Each number is 128 + 32 x the weight over the matrix's rms, rounded and kept within 0 to 255. Layers, rows and columns count from 0. Numbers have three digits each.

# down: layer 4 MLP down (transposed), 512x128, rms 0.173, rows 384-414, columns 0-63
# gate: layer 4 MLP gate, 512x128, rms 0.192, rows 385-415, columns 0-63
# up: layer 4 MLP up, 512x128, rms 0.187, rows 385-415, columns 0-63
down384:127117151138105125125072061152090132157107106122073147138104115080079129169174079137121115144102104171119136154098122140121187109088125102113171098133135134092160129158175148118200120093163122
gate385:127106184115118098136124082164084148106144168134097134145095152153153134165161097180089135104169128154166085104151182131140201137205105153111114079090152127143091229108126182150168126100120169
up385:134117101116198137099109138064217125205128117151129123116143151114072145123159153084205092144109160103113156139142125118118128092107162150127164094164114140147107079095181103131138145146120097
down385:055083113116128165098154126145087130139150127101108155136076114140132126138168134154126134131098098080082101114174150052133085104151092118197112168138099134128121168071123114144106150116122143
gate386:124120178133077222154148093088120063188065144148070132150110140175123144085154155128177105106108170073157173152124198177082068142085120180132065115107095130173109163093195103096063154118124128
up386:131112123163127074169066173059089166175101112103126111148132124104127158215124184101113181132183112101170184169105120069153116136145095159150169130165166159187071161120118118113139107123125092
down386:140120145186111130108118128099145128095112166147112127140099149177145100138169195166132168168154092107209105062142126060146078109047101131099123117095111107084192070079120152117207122140141072
gate387:170127132130125156132125083153162158173089095136109126135180103153137192112153120107128095103109147094102167148092120192184089090143095121193120148111120172145114154126105140144140138150139152
up387:112159127119110196139117100125121098107122128126152146119107117127085113166144137116076097038146077142145145116108090127133140167189086137221142139106082157122140186143118168104154129124102161
down387:104129167101088155178123114104138150108119132171110106116129114179124112105118153113156091158132166130173109132129081131206112151135104115092132115113118070125159146123096142122118134145208201
gate388:159139111166077124156062113151201151142124158086139115078197134101156142112123134143153183089186130147150121096123134133128101153170123090135126118080191136123143057140114131105190123146117140
up388:166131113172182128155110125150172145138048156158100138076110123097206156134137135131061202121115133142124135149112187093168098146133055129131071124077092121116121099122129111072117125113127083
down388:158203179136092127123124072125168129136096146088132126156141128085125185175116157095122102100104139112072123157077148160135124135119132060177136154103091083147127139153101191139115133151113128
gate389:129123123143139149092129145156109075148164139131169141184166129133153115158198143126166126154111159138187067135097146074082141117104172122124173141112137132079101161077126132126125136176129137
up389:078122097186172145069139117117112148143130118104122106103147083141121127180090197180107114087117121138138198159176166129154115146105142095174097152131112153158154101106122171164121096125126133
down389:206135065158113103131101134108142190134095139121106099140165125162144148107127073142164143134085137153140112209134070117156177119103203124169091132181178178082104112177121092166158177101133152
gate390:117113159061186105189157124185090046137091142117179125122116110174146167095120104140149109101127178167164123100118080140136105093051187130121101117109120126120133141112134089110165150162150110
up390:132109111153106112093117150070136166110095097131116145128130129057141092150089115126146151120131142158103163146143144117100109110140113099110147090173144091126119092147125180148138134096169106
down390:121127101161154135123136138127054159129171147083159127130146146128111084156096143119169097156096071104148108098080104135107102140123153154143125138090121139132135187090135096201133131117111102
gate391:049128123122120194126171099134089134124110144170169118120121157146155176139071116136147106041083180123125095081159141206144151127116151111152114113110170135093124128125144158102075168144141143
up391:169088113138105123055113120117140143121159140100134129118118114120133149141148108146103130150137074176080119205074058110113153098125091127074118120090077149105170114131084126118102178108185116
down391:092144115182195083127114187067129130106138162120123150138138171111082137102101124117123139134100129095183109129068128080134129137108094120124148112064133164097155118110116163103143146137156122
gate392:130142113103161100178103099083135124102044049105192128111121124164147128084106155122167115191146087109119123119113190122139102073114160109192155097128122138123135089138160135062121098119099143
up392:154127138124137170109144132100068138151187173170117107113156109057115135124135185077104137122105162133129114141158130125072152140126139081082129122082124152141109154117079099147091128166167157
down392:127066122172094097098142121080089111134169156148143120144121171133081092133157129071130125146141161122100132131084127104107127132104094098115126170165165195125158049082110096144074108127162171
gate393:127097195198100127161098146184084177130124155129108163115115094113178167131123177157115141135159144197108152135138154141184109167162124068124123146140110131109154115106104155135105160131122130
up393:158148081063169106124121133118212143151090153106108130129138120155116083172116161124101091152130151078071164101128146115107145122119117116187158122083100078157093130140117120112182089153138150
down393:178160164172160099158118125127126154131105135096089094168214119082131096161103129195154109133127132157149118065135128084138136111128146106202080103091097148123152135106093183099100146102198124
gate394:099105118096095123142069159120173111145121089067124122144114118054116112160114130116152132110163088096136138105110138093086122142060152155119113137148097155124097168101144136049120131164154107
up394:114121092059073090104121127100133073130103173104096149150145096089128129114136198115047099134126091116163070109090110133203123165068178117086137098176156149212094127169113141094059117156120137
down394:161108125088136139096120127108116103118173175126103165133095108177148135115126150111077121152046149135133018133149133116130109138109098157185094133143163159135093086090098127114043124166111163
gate395:051184136134113124156139091101137163163205169098141102166005137164153134086094094147123136141106153143140100098103153151106124149094154190093131085135160157081096147097117148083072122040148124
up395:088120101122123082153163096150194171091049095120136102146183126166145114133098109107116170200161133146118127094132186087145098186105107166090121185090135102091063130085141129132123167180111086
down395:054203121147125110080143107168077162129121134100162135117133191123171166148135126162149168080137160129128133083169175088150095149104153128128146144144041180119149124125091130146091117084156159
gate396:179165163130125091082100189123150136115137148100156137178092147154158150134131114156123119115159111150139089118179111168095185119103082136144117150157044176088137139106087128116037137097085106
up396:104140098137085116116141156125095160149095134189132231124128180100144117120180109118063083132167107139113124097124096093092135154084099081169106126081141154153158108132127102090164070121120125
down396:070122080115086167119119170075137125136159118109089156105147131122131134142132141077149097121189078173151170085141122151089089149145080135103144113193084141095142121109142148159138085113095072
gate397:079115135139094112091115158130083123110104122110125121119099116167150117160135143121136114126106104118081116097129156054175100105155141141130149130107101189123055117136061142106107154132138181
up397:163112140155129160169096103071136115102207119145091141088147157122149099130146156150128128120152118102203109139151123140109119148124191117086100116123161122123192088123121148145096113118148117
down397:196103067146109137121092156133087142179093119094163166122147121141154140121114106120096190165126063139097052165173093104086079158116125176094134116167152154095099127069149124062115113079139125
gate398:091112141141119132101141141132080123121131107123125128188066076114163129095155104036128030191148096103174120169152127114118132102090132097085149141127091146152138111111116147141068106136146130
up398:109143116117126093108109179097114141054114086134162130092131112111154126129161093129093132109076136121213153111144059099142099128126123083119109118139120121102132097109129098076077116159141088
down398:127126132105092130115195088123153119091161139127132132144136148150104123144127122090099142096108133097117084085129135117095104127159149083085120135080132079106119129079148095152101177128134116
gate399:178125207134074118190095113179135139132070076138129160136164163142104158116096126098076166047119204114136121141141037086105107124145114148128149139131115119159121133172083094133141126161202100
up399:162108077138106130061179130085061108110179121114152109166079075145142148137075046084213114136139073151202174181141085166135116102118105126134094074153115143150105079116137137106202132185096103
down399:135162156173091128125133120146165165093073144139125090217155123144060100113190151083102162128135168113098087182182090095085169118097161165151150127134125179141098116197106123135080106115187160
gate400:092129102141131066112133171136121139156172125101130108113104129115162180058141083076098143118138111141135164164103087172153085203152162124155072154121158019128122102138097116164145098115077150
up400:121135080128162057141094175158114139107130143061144112119072142118140145147142116091168172125114160141149152138151080106145076073086133113165106139137094111105100124134139144171204157146109154
down400:127100129114153107145138120075152119124235138085122171164115200147144182196159112119149089190101112146160135098095172149141090065119118112118141122116146151146087084069100175112169164150137141
gate401:073112155141121112132117161186188171151156163125092119159169093130139069150096137057101089100098117168127126090132087147142156171103169173211124142103155161039099154158104139126122122127108128
up401:124197156092123095196131194105130144135166156135162110144086150202109050151087137140121156116096079092150088155156140143183145117109084155120135111133097154131133121105122135120139155095133111
down401:080124143116153116165105141148144104152174083183134156118160139146104083096109131101191132140166115151155152085120167155152072133149130079109145106144150135154140088087128142078090144148163127
gate402:174063152146150123158119093112130146148165118131113124101070167138073166135129139098167125066105111102108095109145104117130166046174114119140123112084130132127124150136069164122114157137137129
up402:102148118142116179054149118131112132111084133123138132135119129098086114144132077119073139158072165127105147158113121138109096151078111158065115145163154124093145137132165111061125093076162116
down402:056113126137133193145141138116159159150134149129154110142129131184102107115156134114160138082146104156133083142106105105156123164141192131127139098083141144138153172159115131096156131172158108
gate403:123077114144108160115166165146055081141170170149143135121157157138136145109164173171124120120165109115112139157093189086189078122130107119196130109112115208083131155166133139159104113139175132
up403:149156142131111101134136134109127102104134116098092149083135090196075086134145097119126071127099186162115162138092104127179102134082107089132153190151168147158136105192122123160134108101168125
down403:117133099124135155163093154145078098090154163119131127177079122108128120128153158137099079149188078118137172112096131106101127157168147182106126056099179163162135112142122132159116162126107115
gate404:072160138074117112149142131074117164134101153114127063118118213140090104119127115085108140165133099119092132071073117137135178093087116118151133082119094118153111162137114142179055141164128089
up404:142141106100129119115106092128155110082120128128193105132123158141067150062169102159136143157071144148126147095135121141124050098132098106108082137127135178150194136111087163095181094111138142
down404:094149141132172127125115165106114109100127131105211130083160140138113110067114156112174047117144167123116132122101152151132074122119123101092141075188131095082107169209089165174202091164148132
gate405:077146120122162145086067119155095110160078108085121072131066138087136119117170107165147092139132159170188105140123121116064146185079135075129175142153131085154149116165165192145121075095129162
up405:172121086117111146129120092165148160170194138065143066092110155175098071118147078095151105093136188078136118142150184099130138073102115144100135092122135131147160095170127158130143155168045091
down405:131124121184127182158112183066101088192127081089135102118183114185121152121147142072135092099139166117132124099185101073155143107122144144112070105122149127090136081155080101142138120156110057
gate406:114126116152108125114125166062144135161160088136207182174084166155122145083134093138151083140082145125153105122145109120103122174135115148114113100094117126109108209105162113147181093161064154
up406:166137124116116102143085131202053090073120055153105115119101156124108079092108172141104095147163095132085173131145108150177102142144160121140126116187139160123108103157110183152114143154090113
down406:076158088146121071104108145133169125177223088095156132148127160154132130113138083145089133114116101159125124126118091063135159144155175138131056082138147174189127147143152137131105076103093125
gate407:151139104058138122180136082079165194106136110134080115124139070144115125097113162161088123131118170082122144151204050090099129165127096164103109139061113115115151203146138134145097113163132163
up407:093095128144174103062133140167157100140177127097148143157135140179108102195186093140171128116140089172125153144115167145144114089113133066106140120181076124124115146162113111174087159119096135
down407:154135190166160107102141081139139164152154191076123102102063162108120175203199089125139115139157144168108119137097194137067101116165151109142165073102121147089127148175105070179158134126144139
gate408:148159133071171071095129200115149171156148116138083119127101163110145125110128078109150125107122145160158103162122157158083191138101105125120113105126098121102175171135101174109109078226115188
up408:089103105174159164106142122161138084071095097130159117195158113143096151208084157067133125135138136129130149118184152114207139088092140113156114106150128136139128171138163120142108121149191125
down408:157121143196058119098158159163120194178113108094125137125106155137123140087112128122121146176150093149114163182036156142125105123083137168105103188154171144151140118101113122118157145078067130
gate409:108129150101136124121091100117086106142138133108124083164106141130085113118117098074136106151127181108107115193052227118088133123162127147108126140106153116121121165129092129148174142142175059
up409:131169173083132109169114143099177154142134065110168092104115031078110094119128191114139140123093092148145107104114139150144124107092143128145109154091064109098130164150093135132144129158125151
down409:114121151143194147126171158104123124124130098085087143115176196164139095156157106143070137102111150082137154152098069108095144136076091101107093070175107098102098118088108144123151160096081167
gate410:119174141161129127082183109133170094145169137137132141185163103136122126114163125143158130094084152147096111157135173173108134133170182121138155117099132141109153163127089110165130135108129119
up410:145160096167126162108158073137186079175154131131113138157135101162080122090091129106162128098084122144093124130171153177166117126124120130139138101142154161090099132102094124112125076098109079
down410:090073108054136160171129071121171144086133138122163111127149196141193135176123115098097136159132107143126115109134120142100134077122127107056139105161131092163163137171182079083102148153123127
gate411:131163112158141109173179166097168059108111096107073077130127104120137113141139132102084122122088158150137114135100071159145173108137059110120111150132136149225098068107178134104175048089100101
up411:139144142152135161146037167141158104084106164177152096121067133113105085161114131101154139179150092099158089149127075213114107054113080181168135154142140148053150134114176092120135160162166128
down411:103076076053118090104097102136119155148060049159092180107096115192125157093103153147126145153144136129141104066075117099125175113131153119169127138158166103095087141129104136160110110103122136
gate412:151168055138087085172138100147141099150115177122181111090146156095134157112152110168180085088151138102089086129113139147084164187167131101164123137143120119092160116168129114104152066093129157
up412:108089118132154102139113100139165150164092142142116116100174116083135138206144098191137141119160130147120112108085128127162091174134114105157144153125169099113130094152161112117158136177146160
down412:150082148133107158134131155099145131098076142075150121180118134122196171088143107142114172092115143119136122123119114123097133150109094171142110114102102131135093145183148141137080129112110102
gate413:143125157131126160197086163147093145085106162107152152156123098182067145128163167150151145123103128114126083183138135109114128107151140127109130074179089105105140093154122139144145130034168145
up413:124094117120103121134142083103114142068115143166124145141160174129117122158116121136179140069117128116088116165132120071151113174177118189043131137096135084177086143164099107163125091099135127
down413:068172134102127122069103094107147114141146072152153100132117098111136179153111146137130143142141118118148146071114176101190090149132126113081100174149125124113194130182130104161163132122188138
gate414:089175125104068094095160144113177183112176161076115139204108158115170182185146172144040120151158125122130110078153158139104117132152129120125166114100088169111154156101084144093080063105148110
up414:160230117143116049123089097174111150121088107043133113148099063080139111162104078169134131197094139159113072112090186149098125104125128073095081127125105117132140154145159132125123141120167073
down414:098102151137129134184120106118131109056176107166079139120128129144156161131114180081119113105143093100152146075128096094137163146086113092165156085100195089172179109175101153164139192122158098
gate415:169083132156160072135093151128160160174180128135074169151143149156136116064124144172125156111128104165113142114104148147138154094103188129049118129161135162151140129099139155118141114073134103
up415:085143100082120189133131146116110155119130064184117123116157135076150103180139157125137161132092104109156112126123104132092127130084106199178139088060116128136136117128142122112165146137114119